config.yaml
n_layer: 15
d_model: 192
n_head: 3
n_kv_head: 1
head_dim: 64
d_mlp: 384
vocab_size: 4271
activation: "swiglu"
norm: "rmsnorm"
norm_place: "pre"
norm_eps: 1e-05
positions: "rope"
rope_base: 149000.0
rope_fraction: 1.0
qk_norm: false
attn_scale: 0.125
bias: "none"
tie_embeddings: false
parallel_block: false
init: "normal"
init_std_qkv: 0.0478
init_std_o: 0.0
init_std_up: 0.0478
init_std_down: 0.0
optimizer: "adamw"
lr: 0.00142
lr_mult_o: 0.729
beta1: 0.9
beta2: 0.95
lr_head: 0.0143
grad_clip: 0.5
warmup_steps: 213
schedule: "wsd"
decay_fraction: 1.0
decay_shape: "linear"
final_lr_fraction: 0.05
batch_tokens: 16384
seq_len: 1024
doc_mask: true
train_tokens: 111300000
steps: 6794
dataset: "wikipedia_en"
Each number is 50 + 10 x the weight over its row's rms, rounded and kept within 0 to 99. Layers, rows and columns count from 0. The size before them is the row's rms in percent of the matrix's.

# layer 7 MLP up, 384x192, rms 0.0712, rows 0-144, columns 144-191
100:54 52 54 61 45 50 34 65 44 42 39 67 39 49 31 46 38 33 31 67 46 35 68 33 56 43 49 51 58 48 53 62 66 49 39 61 48 42 64 68 58 49 52 56 42 47 44 50
099:69 46 43 40 49 39 39 45 45 62 40 52 50 47 52 48 37 35 46 48 52 51 42 54 55 36 52 22 61 43 45 57 37 36 35 36 47 54 52 66 44 33 70 56 30 65 44 51
109:72 33 31 61 58 68 58 47 40 71 61 60 50 41 46 42 61 46 41 52 63 69 39 54 62 49 43 53 38 63 48 67 50 33 62 66 49 45 55 58 39 49 35 50 51 41 55 50
102:65 45 46 65 35 65 56 62 59 56 61 55 47 55 52 71 55 30 33 52 40 57 53 65 49 52 49 54 51 60 53 49 46 42 46 50 60 63 49 38 64 47 67 47 45 36 60 49
094:43 51 67 28 52 45 33 45 65 45 63 49 53 54 63 52 30 40 38 35 44 58 47 55 59 41 41 59 60 49 52 45 21 59 38 58 60 50 47 44 62 31 58 46 57 63 53 51
097:43 63 54 45 38 55 40 51 45 43 39 67 42 63 43 64 61 42 35 73 52 43 64 21 63 63 41 48 47 38 36 54 59 36 51 49 46 53 64 47 38 50 63 55 55 53 48 54
110:28 59 51 42 45 39 54 65 41 49 34 49 55 54 44 57 39 48 53 61 62 52 55 57 45 55 48 71 59 48 41 49 45 30 50 55 35 39 45 39 46 55 48 53 55 43 30 47
103:70 23 47 60 42 47 62 41 42 53 71 54 42 37 54 58 53 64 49 67 44 47 38 50 65 47 37 55 45 57 39 50 52 44 48 52 61 57 58 57 59 47 50 47 50 55 47 49
097:54 56 72 50 67 57 57 45 53 63 52 27 52 48 44 69 56 42 52 54 51 41 53 45 41 45 45 46 60 51 58 40 67 70 54 53 52 43 48 41 65 36 40 47 58 42 44 36
106:54 38 49 48 43 43 48 51 55 61 72 48 49 46 58 51 42 43 72 61 61 52 34 51 62 30 29 59 72 48 36 63 55 71 52 28 47 58 43 45 56 31 40 44 47 56 50 57
107:77 43 61 61 54 45 50 60 71 43 55 47 75 30 48 62 60 54 52 47 43 56 50 52 53 47 48 30 42 56 48 31 51 55 57 55 63 37 68 41 46 47 57 56 57 29 57 43
097:48 54 56 55 49 48 58 49 36 48 39 47 70 29 24 46 34 50 46 51 34 29 40 58 51 50 43 55 62 45 50 69 62 61 29 55 46 47 54 58 47 67 47 69 46 54 41 47
090:43 39 62 56 53 36 53 54 37 39 52 60 61 53 51 41 57 39 53 55 59 57 38 62 62 44 54 64 39 53 52 47 58 43 54 54 63 45 67 56 72 37 34 54 46 30 48 60
101:57 31 45 60 46 49 53 52 40 62 56 55 57 44 59 52 67 41 41 33 56 51 39 51 54 64 53 39 51 52 49 66 45 28 40 61 74 56 53 45 35 42 37 40 44 45 40 69
090:52 51 52 32 52 59 55 56 67 35 57 65 49 47 63 56 49 36 49 48 48 44 49 59 48 56 60 46 46 64 47 30 39 51 47 56 55 70 52 61 38 46 40 51 54 60 59 35
093:56 51 47 65 43 54 37 63 49 65 45 52 49 64 61 59 38 51 43 46 43 60 74 59 64 58 59 51 63 43 47 55 51 50 49 61 37 44 40 41 56 69 65 56 74 61 50 61
121:43 50 52 41 57 40 43 58 57 48 41 46 45 61 27 55 64 28 43 66 32 65 69 59 40 58 43 27 35 54 49 50 53 36 49 46 54 50 62 61 57 37 65 59 55 38 41 50
084:42 68 39 43 39 62 50 51 46 62 59 38 30 38 32 63 48 50 66 34 38 38 55 47 38 58 57 49 47 44 51 45 58 49 57 46 57 68 56 58 63 39 56 49 52 48 60 59
101:52 50 51 41 47 48 52 44 65 64 63 60 46 30 53 59 51 64 31 54 52 41 38 49 41 33 56 54 57 57 53 68 53 45 35 41 26 56 32 52 40 57 48 46 61 68 54 51
095:61 41 45 59 52 54 46 56 66 46 35 34 41 57 51 59 39 51 43 37 52 52 56 39 65 31 55 50 64 54 62 45 51 45 40 73 55 60 53 37 56 65 49 43 38 63 54 50
097:64 37 43 67 60 49 60 59 49 45 39 51 32 56 43 49 64 54 69 27 67 57 35 46 72 49 67 59 62 49 58 50 42 28 56 59 40 52 51 49 58 44 40 38 25 43 45 38
110:42 52 60 47 42 35 48 34 47 41 45 57 45 66 72 55 58 46 46 49 63 53 41 76 51 49 49 47 54 57 56 50 55 40 50 52 62 50 66 57 62 36 52 63 40 25 66 50
100:49 53 61 43 37 39 57 41 56 50 60 74 65 42 38 44 55 66 46 72 68 55 45 53 60 44 44 49 42 64 55 47 49 49 50 57 59 43 66 63 82 54 34 48 53 32 55 59
105:49 70 45 63 35 49 58 39 62 52 50 46 22 45 55 48 49 39 50 54 43 66 53 49 62 42 32 53 45 60 46 49 55 43 48 55 46 61 48 56 43 59 51 46 47 55 36 46
110:53 43 57 63 38 44 40 40 61 61 63 56 52 52 30 39 54 52 50 42 65 73 55 69 55 43 44 52 49 74 58 50 51 49 46 67 55 62 47 52 64 66 52 45 49 30 52 61
099:52 49 42 37 60 45 39 42 50 47 54 46 54 63 38 55 47 66 54 56 21 38 61 59 29 64 51 46 51 53 55 46 48 44 63 38 58 45 43 46 57 62 44 51 56 56 60 63
102:49 45 54 35 64 53 51 38 46 62 44 48 58 42 34 38 45 49 46 57 60 49 50 24 54 40 58 53 65 47 52 64 37 44 50 67 35 50 45 58 41 58 39 41 44 51 43 42
098:32 46 38 38 51 45 57 40 73 51 44 44 49 33 58 45 46 48 42 61 39 54 76 61 46 52 56 46 42 62 57 52 43 67 52 39 38 69 45 52 39 56 36 45 42 46 31 46
102:57 49 40 59 41 58 43 46 49 44 59 45 67 53 64 50 42 52 57 61 40 45 52 45 44 52 36 41 46 53 60 40 57 52 43 60 37 49 64 58 47 52 39 49 33 33 52 58
105:67 41 53 61 56 32 53 62 46 55 48 48 44 57 52 46 49 71 54 55 41 63 63 55 46 32 50 25 53 52 46 56 62 56 56 42 57 69 69 54 65 29 51 44 38 39 64 36
099:32 57 55 48 56 53 56 31 46 44 56 41 65 48 54 42 59 63 73 52 46 41 71 54 59 50 38 56 48 57 45 46 59 61 45 43 48 57 60 56 50 55 71 53 63 59 49 30
107:47 65 55 37 26 62 55 52 44 37 55 51 45 52 57 50 55 39 49 47 26 54 51 43 37 70 49 34 38 36 37 56 58 66 55 30 54 55 55 59 46 33 49 65 43 48 47 41
102:39 68 30 53 58 53 43 49 71 52 54 41 48 46 39 60 47 43 64 41 61 58 58 51 47 43 56 43 57 59 44 47 30 60 61 47 47 54 33 58 32 33 56 58 59 68 34 47
101:50 59 63 48 47 54 56 70 50 63 51 54 44 64 46 51 62 47 34 57 51 48 36 40 48 43 53 59 44 65 60 53 57 50 32 64 38 45 38 60 56 47 49 51 65 30 45 46
099:48 45 50 30 55 41 62 56 70 41 45 66 43 49 30 56 34 44 33 57 53 54 41 46 54 38 58 60 50 51 50 60 46 49 67 35 53 66 57 51 55 50 40 57 51 52 66 49
092:53 54 64 66 55 20 39 43 49 51 50 54 40 44 49 40 61 51 50 52 56 58 60 50 46 49 53 60 52 46 38 68 48 55 40 58 38 58 62 45 69 40 59 48 52 54 52 34
099:35 60 43 42 41 64 50 53 54 47 38 42 50 50 43 42 50 56 39 49 58 44 46 23 54 50 57 47 53 56 52 52 56 53 54 60 46 46 46 59 41 41 47 35 63 42 37 66
108:56 54 40 49 56 55 43 31 14 50 60 59 31 60 69 25 41 66 55 52 39 58 41 52 60 58 55 48 42 39 32 64 56 55 48 43 44 61 69 63 44 35 52 58 44 48 33 48
095:24 51 64 34 56 67 38 50 49 34 59 48 43 54 67 60 53 41 38 56 55 39 30 41 56 62 68 70 55 32 50 40 51 65 49 40 45 53 58 67 44 35 42 39 58 71 35 40
096:52 55 60 54 43 52 70 48 62 62 43 34 60 38 48 51 36 50 55 62 40 60 56 62 36 55 43 57 66 38 47 56 42 64 59 51 40 57 36 42 57 43 58 46 44 46 50 56
105:76 46 32 53 42 47 32 63 44 50 34 54 49 61 56 39 57 64 51 52 55 45 66 52 38 40 48 63 40 48 42 54 65 52 55 72 31 66 38 51 45 56 72 43 42 49 43 42
085:73 48 48 54 50 54 57 56 47 49 46 48 32 50 53 64 53 43 49 55 61 23 40 65 34 52 52 34 47 58 53 68 59 72 60 40 37 51 61 50 66 64 49 59 55 48 49 48
112:16 55 48 59 69 48 49 33 49 53 47 41 62 62 46 48 41 58 51 35 66 39 66 51 61 47 49 67 59 41 56 65 52 53 67 54 69 44 60 61 43 62 49 59 35 40 41 55
105:48 54 59 52 54 56 57 50 54 45 49 41 41 70 32 25 50 67 58 35 67 52 69 52 51 53 49 48 59 52 47 53 50 49 57 46 74 41 46 60 42 69 41 61 57 43 46 53
120:57 45 30 63 45 46 52 43 49 55 73 56 59 59 53 43 56 62 40 44 58 68 42 64 59 40 54 56 47 42 51 58 57 32 57 40 31 44 56 39 42 57 48 33 71 52 43 34
097:36 60 30 32 55 52 38 47 54 44 62 35 49 49 63 35 39 45 57 48 64 39 35 54 65 42 48 78 55 42 41 54 60 56 31 33 51 56 32 55 44 47 52 42 63 57 51 40
102:38 48 55 51 31 60 41 69 52 36 35 50 50 47 51 48 39 43 40 54 23 55 51 39 51 52 54 63 44 62 57 37 37 41 37 47 41 42 61 40 25 69 55 49 47 46 41 56
098:52 42 59 58 51 47 66 28 56 46 56 35 48 43 65 61 51 59 36 43 41 65 67 49 30 57 48 43 54 52 57 42 48 42 44 58 51 54 51 51 44 76 44 39 44 56 41 67
092:37 45 58 62 53 51 43 64 53 56 54 42 63 44 57 47 49 57 59 58 45 66 40 58 67 42 48 45 64 56 57 44 39 61 53 42 41 62 55 46 71 45 47 57 59 44 33 69
101:46 53 44 30 69 44 39 64 52 63 45 37 48 52 32 48 71 41 43 47 45 44 53 63 49 38 59 49 55 40 36 54 61 41 56 54 45 48 53 40 57 52 46 49 36 40 60 49
098:55 34 57 45 56 40 34 51 39 56 33 57 53 49 61 42 38 51 46 34 52 42 43 66 58 55 57 56 56 30 69 57 40 42 55 43 75 51 60 37 48 46 38 54 45 50 53 45
101:34 55 77 34 53 61 41 48 45 39 55 54 72 53 50 60 60 60 47 47 59 49 66 47 49 52 53 32 58 60 38 44 55 65 47 60 42 49 67 53 52 51 60 61 65 54 67 58
090:40 66 38 43 43 61 32 58 44 57 37 60 60 33 59 54 65 44 45 60 51 52 55 47 51 61 66 61 60 66 59 48 42 48 49 55 39 71 58 59 40 76 33 48 37 42 44 48
096:35 52 47 60 37 46 44 40 54 63 42 23 44 72 57 52 54 55 32 52 43 46 51 68 57 51 46 41 41 39 54 49 41 34 53 52 60 57 35 41 49 41 23 46 43 51 53 41
113:48 34 48 57 56 58 52 45 59 58 50 33 43 60 47 36 55 45 66 58 40 51 64 37 47 40 33 54 68 58 31 62 62 62 46 56 40 51 46 46 64 57 68 44 57 51 07 58
115:62 55 53 28 48 43 64 57 37 39 47 55 60 45 42 53 25 53 50 57 57 34 61 62 50 45 61 56 43 37 35 41 56 40 46 41 41 30 55 58 39 56 66 54 60 68 70 45
106:50 55 36 44 51 53 51 44 36 60 43 34 35 57 45 53 44 64 54 63 46 33 46 47 53 40 58 74 54 52 61 42 60 55 63 44 52 53 54 41 46 40 53 48 47 37 33 49
109:46 57 29 32 51 65 57 51 46 65 46 43 68 51 38 50 54 55 60 35 59 42 52 56 43 62 48 55 51 52 46 56 57 60 44 36 30 57 58 38 57 47 53 64 66 31 41 60
085:51 44 57 45 64 58 34 53 75 64 43 37 60 53 51 47 36 52 47 57 48 49 39 48 60 48 65 42 49 38 58 46 49 30 55 63 58 42 56 52 45 49 66 51 57 73 40 40
100:11 47 43 49 59 67 58 42 44 47 52 56 31 55 45 50 53 36 52 61 51 56 51 40 70 52 49 50 52 36 42 46 60 62 53 46 46 40 54 67 40 59 59 49 53 66 42 69
095:53 34 45 65 51 58 41 51 42 58 53 47 43 51 63 59 40 48 53 44 24 46 68 44 45 54 53 34 34 64 54 75 57 39 54 62 54 45 36 50 34 58 59 47 40 47 51 38
105:50 68 38 61 48 67 60 43 47 53 48 39 47 45 54 55 46 41 72 52 44 54 53 47 63 62 62 38 46 41 44 55 71 50 48 68 72 42 70 54 40 59 61 61 46 56 50 46
098:48 45 50 47 50 53 55 56 51 61 50 46 38 49 53 55 54 38 49 44 35 61 60 57 60 55 51 33 52 61 48 54 45 51 45 62 48 38 43 42 26 40 67 57 44 32 60 43
106:52 49 53 39 41 57 51 54 68 31 52 60 47 35 38 61 56 38 46 87 43 59 39 34 51 56 55 44 50 56 33 57 67 42 62 28 61 66 54 45 53 65 49 62 63 62 45 49
100:64 39 53 29 62 45 43 52 44 53 55 39 45 42 47 50 65 53 53 54 44 34 65 70 29 39 43 44 55 32 38 80 58 54 41 42 34 54 34 41 62 48 83 47 44 50 56 42
096:44 31 40 42 50 37 42 39 84 36 38 51 60 40 48 47 52 52 44 46 33 62 77 45 47 41 51 31 55 46 54 40 54 48 67 59 42 43 38 31 49 48 61 56 44 51 54 50
105:58 66 40 38 50 63 54 52 50 53 48 30 51 49 58 56 56 61 60 37 37 54 52 64 60 59 53 53 57 67 51 58 53 61 48 64 46 56 58 59 48 40 64 62 47 44 51 53
103:59 44 67 42 64 51 61 31 75 56 55 53 37 60 54 45 57 42 50 47 34 52 64 44 43 46 70 59 33 58 51 83 62 57 52 50 52 36 53 48 48 59 56 60 66 72 61 40
090:47 52 34 39 47 38 54 52 57 50 54 42 48 60 57 50 48 56 42 30 70 47 58 51 55 38 44 49 46 50 60 35 47 56 56 48 44 42 48 48 58 49 46 56 52 52 55 43
096:51 36 31 42 57 60 61 37 47 42 50 40 53 48 63 35 45 49 49 67 49 61 52 44 52 61 39 37 43 57 53 41 56 59 54 37 49 48 65 29 50 49 41 52 41 35 70 67
098:48 36 64 34 57 52 49 58 53 55 64 64 47 37 46 55 58 64 47 52 60 35 50 49 31 45 56 46 57 29 34 55 56 68 44 20 58 54 56 41 42 36 50 44 53 56 58 49
102:43 52 47 27 47 44 42 66 53 48 40 62 64 47 46 59 39 60 44 49 26 35 57 59 55 74 61 56 49 60 54 52 58 34 45 46 38 54 60 67 52 49 39 45 49 66 45 48
104:48 48 38 43 38 47 53 41 66 49 46 42 59 51 48 51 43 51 45 33 39 59 46 57 64 50 49 30 55 60 47 34 42 50 43 44 26 52 53 40 33 46 56 36 43 52 45 31
103:61 53 47 39 61 42 49 53 49 55 51 66 32 58 57 38 48 68 44 50 56 66 44 44 50 44 77 51 37 63 68 68 54 41 48 45 40 55 58 50 30 40 47 47 31 49 61 50
096:54 45 61 48 48 40 38 43 53 32 63 49 49 53 58 62 46 59 51 45 49 42 58 60 43 48 54 30 52 54 59 50 41 63 53 61 58 46 39 37 60 50 39 48 48 39 52 46
100:46 50 44 42 32 32 53 41 56 45 65 64 65 63 51 48 53 54 39 56 53 59 62 59 45 54 46 48 47 70 56 59 48 47 68 39 50 63 56 46 37 64 42 37 53 48 52 66
109:55 48 64 59 43 29 45 60 54 59 45 58 52 47 45 54 67 46 38 69 44 50 41 56 56 37 38 34 43 64 36 43 44 57 43 14 40 52 34 50 75 48 43 35 53 56 51 49
095:62 45 45 38 59 52 36 57 60 42 43 61 44 55 61 69 41 38 28 54 28 50 58 44 53 66 62 58 37 47 35 60 61 45 59 34 47 36 45 61 42 50 63 55 48 51 61 41
097:56 55 53 49 45 54 58 66 37 42 59 46 35 53 35 33 49 50 54 40 63 53 39 34 55 35 53 38 42 45 42 64 53 65 43 52 46 47 24 39 47 71 55 51 46 53 39 54
091:49 35 37 49 65 42 50 47 45 38 49 51 59 26 53 52 42 34 59 52 55 46 70 64 32 51 53 64 58 69 45 62 48 53 46 48 42 56 33 54 55 62 41 40 49 43 34 72
100:42 55 63 46 47 44 34 64 33 51 54 47 38 47 48 58 37 60 32 53 43 33 69 48 45 68 56 46 59 49 41 50 49 69 54 48 46 39 60 47 51 63 55 54 41 66 60 62
101:42 68 53 56 47 60 56 46 59 54 56 56 49 55 51 68 32 62 37 41 65 46 43 53 48 42 48 43 43 43 80 62 40 39 55 54 54 60 54 55 59 55 56 66 52 62 53 62
087:30 47 39 42 63 38 44 32 44 52 27 67 52 50 46 32 40 67 64 50 41 58 65 51 59 45 45 43 49 36 39 46 55 47 31 48 40 42 52 56 40 61 55 32 34 46 49 38
096:42 68 56 49 69 46 36 38 43 42 44 57 54 50 31 39 69 69 49 66 44 50 47 42 51 44 52 38 41 54 55 37 52 43 64 54 43 59 60 64 49 45 68 66 47 69 28 48
097:50 55 35 48 37 46 41 48 62 64 54 48 32 63 51 47 53 63 60 34 51 45 56 48 38 57 48 51 43 38 50 80 50 61 43 37 41 52 53 51 51 56 63 54 55 57 28 61
099:53 43 62 45 68 37 53 37 55 52 67 40 57 39 52 42 46 47 57 54 47 47 55 59 52 53 61 35 57 44 72 30 51 42 58 66 58 63 58 58 56 35 39 40 47 41 48 57
090:58 46 52 57 56 51 67 37 46 50 35 44 51 68 47 51 55 45 57 60 55 40 54 52 61 61 60 42 55 50 54 64 41 33 67 58 50 59 57 47 40 39 58 61 51 61 49 68
093:44 47 42 11 61 49 52 40 38 56 50 53 59 36 55 46 55 51 41 45 37 29 58 57 23 52 51 56 37 55 46 53 56 51 35 52 44 45 40 45 58 70 73 49 52 39 42 42
099:62 59 57 45 43 43 53 39 38 42 61 44 46 53 64 67 38 45 63 46 62 60 63 53 47 36 56 59 66 27 42 57 65 52 55 50 43 76 37 43 70 78 66 49 43 61 46 50
091:55 63 38 52 64 56 38 50 53 56 39 37 50 55 45 52 35 56 45 50 52 46 58 38 42 71 48 54 52 39 55 55 35 50 59 52 36 65 45 41 29 37 50 47 74 66 64 41
101:47 45 52 46 54 41 40 54 50 41 63 64 51 57 74 28 47 70 57 56 71 46 52 25 67 38 51 46 61 39 42 46 47 48 58 63 29 50 53 81 44 38 55 41 61 54 42 58
094:42 61 36 54 60 55 69 55 55 51 51 42 56 41 64 40 41 56 50 39 57 57 53 60 63 42 57 33 42 55 61 45 38 54 49 57 55 51 69 46 50 40 10 49 40 49 68 47
113:56 45 54 41 66 62 68 61 49 38 52 34 30 54 42 56 59 39 55 52 35 35 66 34 47 52 55 46 49 53 34 36 60 63 45 51 45 44 53 39 40 47 70 63 53 63 53 56
110:45 51 48 48 56 42 49 47 46 56 56 46 60 50 65 42 68 22 34 55 40 52 41 72 57 44 59 38 47 37 47 49 31 57 45 62 39 60 50 37 35 56 59 46 46 43 52 56
106:37 60 37 57 50 59 30 40 58 46 56 20 41 32 64 57 47 35 39 41 42 46 45 50 68 32 59 52 58 47 60 47 50 51 61 66 54 42 50 38 51 43 30 47 40 41 45 73
104:46 48 62 58 34 42 67 54 41 52 45 64 61 46 34 42 38 40 51 55 55 53 62 45 50 40 47 59 58 60 46 44 34 45 59 62 59 63 50 63 61 68 66 51 38 47 35 47
102:36 40 43 52 57 64 52 49 37 46 47 46 83 50 41 46 56 64 55 47 52 55 44 48 40 57 44 41 40 73 43 66 65 69 53 49 53 50 52 61 52 59 56 51 66 41 46 52
116:37 61 62 31 55 29 48 54 47 45 49 44 48 50 49 64 63 32 55 46 59 48 36 43 29 41 60 53 42 61 42 70 57 50 51 61 60 44 73 54 76 51 60 60 63 47 56 53
102:56 55 42 57 52 45 43 56 45 45 36 57 45 33 43 55 33 59 60 52 60 31 66 51 33 37 43 56 36 39 57 31 42 40 47 70 47 53 45 56 54 68 51 49 45 37 55 44
103:30 43 48 54 47 47 41 49 50 34 67 59 45 49 39 58 35 34 40 45 56 63 48 52 56 40 63 53 63 49 61 36 38 49 45 56 47 51 72 60 42 40 34 46 46 45 38 50
093:47 46 51 53 60 54 57 52 53 41 64 49 45 49 54 62 38 68 56 45 46 51 48 58 63 62 49 51 58 53 65 37 46 42 53 58 62 51 25 58 47 63 55 47 65 64 56 42
106:53 43 45 54 53 56 49 56 52 50 63 70 36 49 43 45 66 51 49 53 61 46 41 56 54 63 35 41 35 38 37 55 55 54 38 38 58 57 39 64 48 36 45 47 44 32 49 48
093:56 47 51 47 48 68 67 68 52 62 47 36 59 46 53 43 57 47 42 61 33 51 75 45 32 68 56 46 42 43 47 52 55 69 75 52 43 52 50 46 54 66 66 55 57 53 45 45
103:46 52 44 54 48 50 61 51 61 36 51 36 56 42 43 59 47 49 48 41 53 54 65 53 62 52 40 45 51 68 65 50 25 55 34 69 51 64 45 40 34 53 47 51 49 51 61 32
096:47 55 39 40 57 45 73 47 61 46 57 71 57 56 24 50 32 58 39 46 50 25 55 76 65 47 38 66 59 42 63 43 53 60 53 53 64 37 46 42 54 52 40 52 50 52 44 53
138:54 53 39 41 40 54 36 41 46 44 63 50 43 41 62 47 60 44 65 62 53 46 41 51 49 37 56 50 51 44 43 62 67 56 56 48 33 67 51 52 56 52 54 48 57 56 43 51
108:38 54 57 52 43 40 40 49 54 39 39 40 56 58 46 48 28 52 43 53 57 59 47 48 46 51 60 58 46 45 59 41 34 49 47 44 57 51 62 37 41 34 41 45 43 61 71 36
098:65 50 45 42 43 57 54 52 49 41 32 37 80 35 29 50 63 42 48 59 56 50 62 52 58 44 55 51 41 34 45 58 57 47 56 40 60 51 57 46 63 42 61 46 54 47 68 39
088:40 54 48 72 61 67 68 45 52 50 60 48 35 39 46 57 54 45 61 61 50 53 52 55 68 52 42 38 46 56 41 44 50 70 63 34 34 47 41 48 44 46 63 50 60 48 41 44
090:48 45 38 48 56 64 42 49 51 51 68 64 30 58 52 53 56 39 41 56 51 51 49 41 69 68 45 36 36 31 52 57 40 33 58 51 43 59 64 49 51 51 57 50 61 70 35 48
093:63 48 51 61 32 44 56 50 21 62 70 32 56 37 47 39 48 51 51 51 55 45 38 35 55 46 47 57 58 52 50 50 52 43 56 40 64 50 43 36 62 29 62 49 44 54 45 53
103:31 36 69 49 54 40 73 35 49 35 33 46 46 27 54 54 40 59 43 50 61 40 51 61 39 40 56 59 58 37 46 56 54 58 49 55 63 66 58 43 48 31 45 47 44 44 43 42
104:48 65 39 36 52 43 46 32 61 45 57 56 54 53 51 56 42 40 52 49 35 46 69 43 52 56 54 45 48 38 49 36 42 50 57 38 59 49 37 41 51 28 40 50 36 66 64 56
106:52 50 57 67 38 55 63 34 36 59 54 53 43 42 43 49 35 43 40 46 52 46 40 36 49 51 44 36 54 53 72 34 44 50 56 66 52 60 55 61 47 49 38 38 35 57 57 43
097:59 56 68 38 57 70 43 51 57 45 41 48 45 39 43 50 31 50 53 45 38 43 60 50 41 63 41 49 41 60 66 49 45 45 50 50 44 49 47 53 55 40 46 62 45 61 34 56
095:62 44 44 34 55 57 53 41 39 57 58 45 41 50 61 53 35 57 64 52 42 36 58 61 61 53 56 64 51 61 60 49 48 40 57 42 48 34 41 39 71 59 52 55 34 57 59 75
100:52 60 45 44 55 54 61 42 47 58 24 47 32 37 59 40 44 51 50 42 48 60 36 55 39 66 53 58 34 48 52 68 53 59 41 36 58 44 53 51 47 40 51 64 56 64 55 66
098:70 78 51 35 65 58 61 53 51 48 55 50 44 29 61 54 55 37 51 55 69 47 56 46 41 41 59 52 51 46 31 46 64 50 68 62 33 53 34 69 54 55 51 64 54 64 45 56
101:78 41 58 53 59 45 63 48 54 69 38 51 77 39 52 40 43 52 42 39 52 51 52 64 57 42 53 50 51 60 64 61 39 41 53 54 48 45 51 32 44 34 51 57 58 45 49 20
093:58 46 58 52 60 40 50 54 40 43 62 62 47 45 52 51 54 39 58 60 51 55 51 32 59 44 47 41 32 56 67 44 45 52 52 41 33 46 39 47 46 49 56 52 35 19 60 58
107:51 50 47 62 44 52 52 38 43 52 41 38 50 31 55 33 50 33 50 60 34 43 47 56 49 57 48 65 66 59 54 52 45 46 44 66 48 43 66 22 54 54 42 58 63 48 38 43
090:46 52 46 28 64 58 52 64 60 50 67 67 43 58 51 35 45 61 58 40 39 25 45 46 66 59 59 43 54 57 61 50 53 32 59 60 46 47 43 45 31 69 47 45 46 61 42 51
104:49 50 34 48 65 43 40 52 41 53 63 68 42 50 50 43 31 62 39 62 56 50 45 22 66 43 44 47 78 68 63 55 43 29 50 48 53 54 60 46 59 45 40 55 45 44 48 53
098:41 37 55 56 41 39 56 49 35 56 37 49 50 47 52 49 40 60 63 43 54 36 58 50 47 47 42 51 48 40 59 55 42 52 32 51 38 43 43 57 47 45 51 44 56 43 67 53
096:46 48 63 54 32 28 61 65 59 41 44 56 41 51 50 56 36 39 65 55 62 44 45 68 59 59 50 48 41 63 64 50 38 39 29 38 59 52 37 35 56 43 53 65 54 39 50 56
108:56 42 58 63 36 46 36 61 57 63 58 66 52 30 46 46 52 53 55 74 46 66 38 54 51 50 54 41 38 45 32 42 54 42 59 50 51 34 64 56 42 35 42 62 61 68 52 41
098:42 44 52 46 52 51 48 66 56 21 54 61 54 45 57 58 46 38 53 45 37 42 29 54 54 66 54 58 56 45 54 53 56 53 49 32 55 52 52 55 41 51 42 58 20 52 36 37
096:55 46 62 46 62 57 47 64 66 50 44 60 57 54 48 48 55 50 58 53 44 48 56 54 53 47 53 58 43 44 37 46 62 62 50 41 48 41 64 23 60 55 62 43 31 47 49 42
096:55 35 67 51 53 56 45 56 46 63 35 47 62 63 53 66 44 54 39 52 67 54 56 55 30 45 35 61 65 47 55 58 28 50 52 74 59 50 55 47 49 38 65 45 47 49 67 53
104:45 54 64 47 48 58 42 42 63 44 41 51 39 54 43 47 52 46 63 57 44 47 29 62 39 48 37 35 77 66 45 45 47 56 31 49 52 62 54 61 43 52 52 30 50 39 49 37
107:55 43 72 68 80 30 56 43 54 38 46 52 75 34 54 43 55 53 55 60 43 60 58 51 32 50 61 45 54 46 52 68 45 50 54 53 42 51 55 52 48 49 47 54 37 48 63 51
095:33 49 48 55 63 42 65 39 53 56 52 60 44 66 60 50 48 49 62 50 52 52 47 43 51 57 56 56 36 61 49 54 52 63 42 64 61 41 44 33 38 47 34 40 34 48 57 44
092:59 38 52 59 54 52 55 50 54 45 61 46 56 31 38 54 50 53 56 45 74 50 54 62 49 48 48 59 38 37 26 39 39 53 38 54 53 40 44 61 60 42 40 56 53 46 59 51
099:39 41 51 48 43 39 53 58 60 49 18 61 52 39 41 48 37 47 39 68 45 60 58 51 57 45 66 45 39 52 62 48 32 66 59 60 54 53 40 46 63 48 68 47 47 53 41 49
098:58 30 47 57 69 63 60 47 51 47 43 44 64 41 60 49 60 55 36 48 50 40 45 59 47 39 66 48 52 70 61 52 52 53 40 62 50 45 51 61 51 46 55 52 43 40 49 58
088:54 49 38 73 57 34 46 37 49 52 46 59 31 32 70 46 49 52 49 43 49 61 54 61 40 45 39 34 30 49 42 71 53 31 42 45 59 56 43 59 49 48 52 46 53 62 53 42
098:30 46 39 47 42 73 50 55 56 46 33 61 61 44 47 77 54 48 48 30 58 49 43 45 61 44 47 61 44 48 55 37 47 44 44 64 57 55 36 51 36 46 56 39 49 59 46 36
102:38 56 59 60 48 55 62 60 54 63 61 36 41 62 49 50 65 58 39 64 50 60 38 64 42 54 40 46 52 60 30 40 52 58 53 59 60 46 49 48 54 58 51 44 60 49 45 49
095:54 64 56 59 46 36 51 67 41 53 36 55 57 56 58 58 58 44 59 57 53 53 43 49 34 50 45 45 46 53 57 56 40 49 44 54 55 69 43 60 64 47 50 45 53 31 55 51
102:38 40 54 50 51 68 60 44 56 48 68 54 42 64 67 44 45 51 43 48 58 48 62 39 52 46 39 52 58 48 51 58 44 35 33 74 39 59 50 60 59 50 41 57 57 55 57 46
110:49 53 40 63 63 60 59 67 46 67 38 54 41 44 49 45 57 55 46 55 57 66 50 62 57 53 44 64 69 67 53 58 32 50 43 57 47 29 52 45 42 48 54 46 49 53 53 52
107:40 55 48 36 52 52 50 43 46 45 63 54 55 54 67 48 58 44 44 44 45 46 34 45 52 50 46 68 48 60 42 40 58 51 59 43 48 45 48 54 51 53 35 68 54 31 48 69
112:51 71 67 47 48 60 55 52 56 41 59 59 47 34 52 57 51 51 53 54 55 55 28 53 64 53 42 55 53 60 56 50 51 43 57 50 65 49 40 48 49 62 23 49 52 41 52 58
107:59 57 58 34 55 37 53 57 67 48 44 45 54 43 54 39 57 45 40 52 32 42 73 30 38 50 49 46 58 46 53 54 52 54 53 59 54 41 29 59 44 57 64 51 25 53 48 46
098:42 56 58 65 39 48 58 57 44 62 67 50 55 39 50 51 45 46 50 62 53 42 50 40 64 38 46 58 52 59 60 44 47 28 53 58 55 58 56 44 40 36 46 38 43 40 43 36